Weights of a small GPT-style language model, trained from scratch on English Wikipedia.
Size: MLP 512 tanh GELU, vocabulary 8192, 3.15M parameters.
Each number is 500 + 40 x the weight over its row's rms, rounded and kept within 0 to 999. Layers, rows and columns count from 0. Numbers have three digits each. The size before them is the row's rms in percent of the matrix's.

# down: layer 2 MLP down (transposed), 512x128, rms 0.0519, rows 273-319, columns 64-127
# up: layer 2 MLP up, 512x128, rms 0.0865, rows 274-319, columns 64-127
down273 091:533481464479485493461451403474614575474454589492470530489553487486524420509518547480463457433494483547488503538469465514517516495465474397518534578464489506513485494477501486455489510490439535
up274 068:510516481440543508488450575536443471572525474511512520490496474552555496535467530514533505455525480554530499530500477420517504512383469476471439548467507586517527515557486495449521445441536485
down274 072:499466426456435499488497502494571522500463551494517563480515481457501429516541518524539466485530490469521515490494525573486403541476588509542502510477484543587531539530448506483445467538530452
up275 092:483477559506479401590411464475439405519447502510528624460487471517491471518480557541556513468474539531548471544501490512454463478470463550501556502487492498506508546558580529553533479500437435
down275 089:514525517565553586522438498513564473514470471471525525414548533495480501461499531505506526435518484516540509559539463530434526486496573488535532547541468446457512508550499514550483523523455484
up276 090:543467466535532498476448522521499540483485496523472483535479506597526395468527447543507467579510533489484514514509490525354432503499423497461478546537531461487504555455497440528473499496541433
down276 066:482511499468553540505482443551537558512513494577522438466539472536442412470448499498508534494517504576420459545546512587555492530476522537539465550518588590503459533525448512427434466493541551
up277 091:545455504534441519495505532518416408556495404502552544468523486526574579476493494547513516448527413515533580527540500479549472398479495492494509525470505526504541571554461471502519478473472473
down277 079:526486440520483505476621548488504438474556484492495530510520530511479555504474486419556472465470455525515505491497462497468502541493547477580447531527517548490542489541435476417541524557540526
up278 090:455497451449419568476501509503427436477510494504553526455471490490554578482451541489503555452464426402483544475553466504507476528459506518509485505482528526530500509458498487503512435493535531
down278 099:489537468489564480495463480497537435455537494525527540472560537479529484463481551404573503424476604498552542496469499495490538535535489525492462539501530517493519525577512563508568541444505455
up279 084:531513526499487540544394505510523532561470444563445522534501506541594549485452492498485490427493455551535478460555451500468460525438409432473502527523480507477501580498417519521492502476509456
down279 087:491473512497458401511536470444527487525453504487495502438481482575486500506492515494512450473494481515493430515525513559479504510487482460497451426506509490570555464475544567532482553504482548
up280 091:547461423527550452445451530463494495574488432513539541492478556526522500498537451555501495439506498536523570588510443501535455470497460417508534444503510504538448526510468472498479527495511504
down280 071:513443446475520538451533449489559470483575537483443527498480518534491481529443492559582505528543506532546497520495470414489524486460552463555499469476494523469450498500466455531440541502488551
up281 095:476514439508533487438481492499522578498530489541531468468495494536535496492559545520509507599513431494504474485464464496553471511459503507483493591480414450537532506498438411557475509495493532
down281 123:451550508534489460535575483535481516505515496472504595495490473498542602427495522459541492466506560573525524475495530533540500526501441513561538517536442477489503487494413527418479449479493526
up282 071:426481531439488501518473542473466444503504417486486492441563475531559510514519466540501515451544527495502532526508542514472488492455405469477478521464495579547544491537509419544486506423514397
down282 078:523438451486430398523484486451528493457482534479477564524570483465508543535534591458579429511445499531553509474509489434503422510487559539526516491509505550511540482497455515458486456530540486
up283 106:475537440413588534495469443484458469418510502505471502478529523484506492498527524523509474531533470518519486526519472484549550506487442519452470494455505449495469531476557381553529434469492521
down283 090:530437464494476546483526518449442528554487587453475537429489514499473564486446560551564436407505537500539504549480457525492500470493510476567376505482515532491522530526480440455497541480518493
up284 137:485507478465477459502484479536467522554451475519474483487457525557537535525519499490449504454483482526542580534543434554490490465470409500478536503474520455487502600447550487548569498486472502
down284 129:414491466493497476520533566545528547492451468539504538485460489491531527456489493472437438480465470436526493522459426521535480534458505484536495389545531527535585498540473582591537537430490562
up285 096:528472485553512501514431469529484454500509490525530598476513467485515476500512567529469480470510531466469552481555535467532472479463423533456482473557512479511463508455527467475519443440449433
down285 074:415474530543510529483478447574474487578485541528471447457453462546504489505458484519582440493490499530567480525518433515506459481515485518530497507420513460490572512467463509495484472467543431
up286 081:534512483471575571472485536525519556561451400507496470504479544544498449467431483592505458546498498537476539497507505529418550450481384512457510538495478460517496559548476453501511494443499480
down286 072:480515507429550479560544542420514523503433498551454516485519540466476500540503484531505442532507456495550533545431496465426488485465523434545506514510543475450540537509464542484512473539509487
up287 084:516465456475463468515459497477515439448511509523546584472564528511547451506473464600455474520490469483479514582531475413462498398519490454463479528500509440518469482510456482503522497513541507
down287 078:445494450550554494523507485445529467468549489449578516445528389458492503495518505544508460609510484460434577545524536527477542510519578491516507497438528440522523521488497487453516453541535551
up288 123:459500471447504537522546487524519484541493470500544537511520489504557544484453478461484510532503494500449524502503369547551387549476495522486503553520492432524487498399415490568506453487524520
down288 131:462588506488473521462467542507530465476519459498522508491536523502446511501540528591483507505552502440464492521454473495442529465437492448468518452514456489496524554469515606503544534471481517
up289 097:449522433520528463529552522470503481553437493481541524562491491511530530474438454462525490549491445546524525532545495561508439476508488488508477601491483398499510506524466504509541467490525466
down289 120:446507542518505428458472526545409502494496505527499556488486535499487633487507492511503496480446474484440542418457525528477538438484522478484467532391496560528492538503519532459584528515500497
up290 097:515556538435488592493476501465471551447523493577515459430514509543561484465560519489463481491528453407468604471521442497480507513517474453473445586498516506477537526425497399466473502488550478
down290 144:519471551531606556564539445546516456477471501474510493484482572504469501429515425518492477500537507530470479467465514588433454532532584523486517524476497514488491463513534443539465551475458442
up291 081:512561496441507555483521562436504526491488539525505455483477593539456557508471478567439500498529415555489512474539424596556548529475477524459424508463485492475524566518555462544484427471503493
down291 080:456537536489492478519530521489551537423484557489489490464524575462445503461476455516473476533473564458556536475467448473465529478490459491533523490509639532474520520540463528504543465503558521
up292 076:510444476494513466543448450462432544475473495449534546572495454484536482502486517516546496460486450507557495596503552443512376499493495555510440528536465469506464453479534490530501457502488459
down292 061:534549494489540522474469499453498413495455546526424525477506521479416567522421458517424530469453500451480513529486509521472595478497530503590566501535566519547483537457514543465554520512508536
up293 095:500431499573418488515443511512516522515410475528540501532446493571570473526538464467457477584505464520501472517590526556487493449476458451447481504459489398564534518568565522527514482451511513
down293 118:546511531444466424461543605528577488536450494535489479489495526524499503530553504531456502414556474524537426468537485525497496450506454483504492396498505509484546529526547445503489481532505529
up294 095:501443418574486487431545526571534482500530517445607484462508466515525478419534498577492550507472452469421491520489456479481454472543498450495407560528539474517518465601480446495522446500544469
down294 098:467451526532558522503453466511512518492565495553390452508453493471519585466438506531551507528406516443465517483462466524453508493542509466491457544514502435504524505582501457439539456513480462
up295 097:522561485508509515473522455522420408484471475603545501446542511537553530424557512551436534488504418431484554547481509499484456467466483463484448541533541491551507511462518447491527499495502433
down295 105:532445477513600471536509467498495455514524527498412484512556507488573474518502396501528463396513513505524506533477480437488509567505555548502488550408494446497494494544471475511494525470471495
up296 098:490502494474525488494546488443474579525467516583510481511566505495557516515548500514437442545506470487481482579521553474530356515488513553438481486518503454536467509506488472536565437489578533
down296 080:469530515469452606496479530418475450522547567488458443548520522537475470534501516480446520438540451528566457589527529510515513504496519459564532547453576472475479497433451453524539461494493533
up297 084:594502505460542489462470443444506517471447520535457608511530495503569450495472519478487466553495482466515536480527418454469498448487455436493489526504450525541521590469535470465495458459461416
down297 078:478484499423576519542525517435488466538434504474531529484553469517463457465471560467575481520553505513420439457447519542539545470554479508473525496519478509576495488453541543466406463501520462
up298 117:666451463487497464499419507517489481480537461510550466500547533518581457528482464487472458560496449465438526465500503500508419496505493501486504544572450459518510497490500493571494496503477532
down298 132:587481526467427505466529503517543464440435495459576545492489535502512409507427582517481501504478485492555569498551440524481439495529559485515503539501492461478475507506449504470433532537553476
up299 103:590508571539541424465459492487480402519487496466519575517439495538497471622466526510465518505521514502532495569516421520509482491461450440471526475485466485553479546441500461497505516457479494
down299 101:481467541494483525492499565456462594544544554559414499506549462491547471539472495548435530534526476546440475359513544440492459434483524500505497511534513495460503476467449494457603479517584495
up300 105:483535479563491580488472506510449528554452431512555488443493534541508555436575480533449578459572529536467517505578488508477504492468465550449528488511517496502509538502526450522533447445504478
down300 119:464506476500630496522530481456565549506512517460488466501508525438454475510488479517477515498459553488539577485444505522577558458510477467557525633496590459482413455443414500495524487493561486
up301 102:518454471486480490477410532491466441557516501569501508473484521571572480486508455541487462534522471550484518567552437531410446424500450460486455549492486485540509577523515454564541452484462417
down301 085:545435477448477486492433481483442442527512503509486506444489535505531532586501498560504463528446446566555590549442481459397475474457457490605499542501550509531523544535492521481474522499494496
up302 070:467508472466405453512563545532425489500470458497476472406511489484533587530571507505507489465526490568493499473514459474566501437454535509464427537458547497419514461565507521499499421515522560
down302 073:492547519434514518508433514444538437492456469494460490488538545512499585428485480499502522502464454482461484424510501502540569543491571536543489540534571531479486501528468514492475497511480480
up303 072:556491523531470532508457463457475542500488479529430458449495593495546493487553507484527530515500521575620492533534539446437569445488461424498519515505476457478464547491511522493546531462452442
down303 091:516547502497562584499472529478484528472449443512500534490463502481486535426483489473510474462546482492451549406529506561513618547492549442461438479488451482479545529550528524456433571476501456
up304 122:496475543466494496486459506519465446531506505544551564454450508575538504513493466470503498525586454469484536541547465545483467465494450458441488505545486462571498514453493423587481471472450474
down304 099:475474542449492433525499492463499479568482521522448475480499503481486475510504497524463515469444427545588594523464476513546499437451506464585464536468527456517520551519486471537455431558518562
up305 064:524493469441504551430425473473471441501532551529503489469575484462595462471519441553540527556499445557500542439576417513432449499477461468512452567540483546503549558524484496524457435484528514
down305 076:500555506521492401571554491531502562480495469528497447466516484498456464507495530462504562458458589476489465455467525468533567563505536497567481468524496494511470440490516552434480526487542592
up306 088:488556517512492398528504449457465437505417500505466599452499482528533446509441512469502510457505545511493497559494498484529508421457476426518524498483497520507485567453493484540433495503428456
down306 096:552564511521437477547502551445497440523466449526464532501526552472487427526519505446476498412505576539524457516559494509498565404513545501482518456459484557469466524471459589545451435489405475
up307 102:459502470527506501476492568503522452538446491489578511461477468527504475539573513581511490522532469478482492499590442523508449458484489522472491504560480461536531497487505453552486460454361504
down307 112:542558517443552501476462497488510491458478498509449512426492531506489543475453432442500538482494470572452476541533431515438569445533477462480535542519488498432509509521509418478517478523481478
up308 115:529534457463534532542466455480437441477501454579540521490478521499548465446445570530539521461529495512450547512597515478576494470466461485469517531541522376531502530433514447517504437467510499
down308 133:568451518559485540434423516490489493471463579511517453418496469484463456540528506496543491511510517544524558541460499541438499440498550530537515627470531384493547525503515445510514487478473461
up309 078:519489564528489542530382475454507475525455433507466541520569528550514514460488535506453521449493445562538469510477477510530537520502490463508463514454490506502460562485499482519467524483501516
down309 107:510532524559511584521469453483500513492501475578478515500530517515556558500497621494544481471489513476512480390457502485564472540503492460467493526491529479508542478540477479412499507488475423
up310 074:516455469491464474444491490512588493510470497533492558498505497534535377594537571474504484557539477443500498530502473497485513432532485523422472560491437452549485525494486454512478455545498527
down310 088:481518403562458422496510445506533572479504545541577453469521462484513402550436529548458501577443461547477504527523542466509479524529546508542470566527517491466476485492499471488480518580529522
up311 103:521503486526511535483606463528512455432467467475562553569434538492528493480517476557618451528506458490442488549564444450525450503490511531462421531522480459483476529507457496514428474488566522
down311 105:480601579476478495555408496493425513515494464476527507479564516492460472438460467426525539445523558539404508454566469456458508531522496444518471565489452416534513516497500527477476404506518503
up312 118:534505501525523560480499484487471446512505476541503505445460534572559501475502475526479479540548407540495536523572467519426439426499397440431478520543480472544508545458493442540485457458458455
down312 070:537459421476490566504474486456544390515521498492517444482454531482478486496496512462489502452473492540615513488459534463514548543406476473571470484480550540557515510440484544486449504470492478
up313 096:421525550470501508506492502519508377501454478546516540500577492551519473517590484539500469406522477396508537500550526511493534455475457516488471527461493542461520548436500418531488422469468462
down313 062:537505486525519519541468438466554474486490497518512441530509458497415481553530559509544492479453505549522459462492498581442554443496572474487441502536438540477553514438485537447493523489437491
up314 090:501490534554489443456454485503526459513513471522516529530498531490525449551497491427513513450489452518548562543531507464520565474532488442507517488514462467475501604536437499545499540500508534
down314 077:467445518418514488469523483536470476502524560517442529474449527521464567474552455522531511448488556425457530467468581477549452438525457521525510535498560560445488547534459531543551479475491533
up315 117:536505477492483483485506524559520536553489401531573509536537550537542547494519415513511494490555506463480551489570469524443472485488470469493528491529501465453494576504502447557460465490486501
down315 079:468568465519446482527500490451573498494427539473502459478487429471446474482526565462458518522482523482471589553413465497447535517498574410570508481528515554481527542483423570481451488497487513
up316 085:547543478481497537532508538408502375514446498495447504491466574504537490551493497499547487507512486500523440496514469530452492445485488466475563455521413569558478586552593534480451509491429482
down316 091:544534489514500542581462440577471429474460464530504445492517513507519570391440491522539537468460507505468486465483450508503586581463493492539488486541497501515515479475533448467460511486492470
up317 088:499520525510497439565456437515479523508517498488546490533529468519477503472512543441455493462523445534460502509565569458568478541488466575531488529481515457497489624414508484541503447485581523
down317 076:501484445484470488545423479427539477486454534523506425498527534500433503612443478470538536531444554533458552500472470547502521547493540542560540480470563489524494528528503533469497535492550540
up318 087:449560478421418531488510588520526560492494467594505488518497521548453471508503494547462478492527470431438486615501515491435490467539485565479515496534508530520519525503528494478510483511486561
down318 106:435508520439498504575483483464469555525515527474474429485604459493485504456463548421494500344499459612513513497509462458506563577481498536517460540536508484439507531470489467424453573512521518
up319 101:460491526466529536496485502529474400517470475551506585445576473487546493554503524498536527480518476534463510456549516407522448531468460527454477512517501415476495536465515438483569521449477480
down319 093:455465583509437530479455538478516428438477520509480466539510530474454499542445448446503492508449499455461488500532484556507503479510521517565439428509555487516501525491586442474499456508565508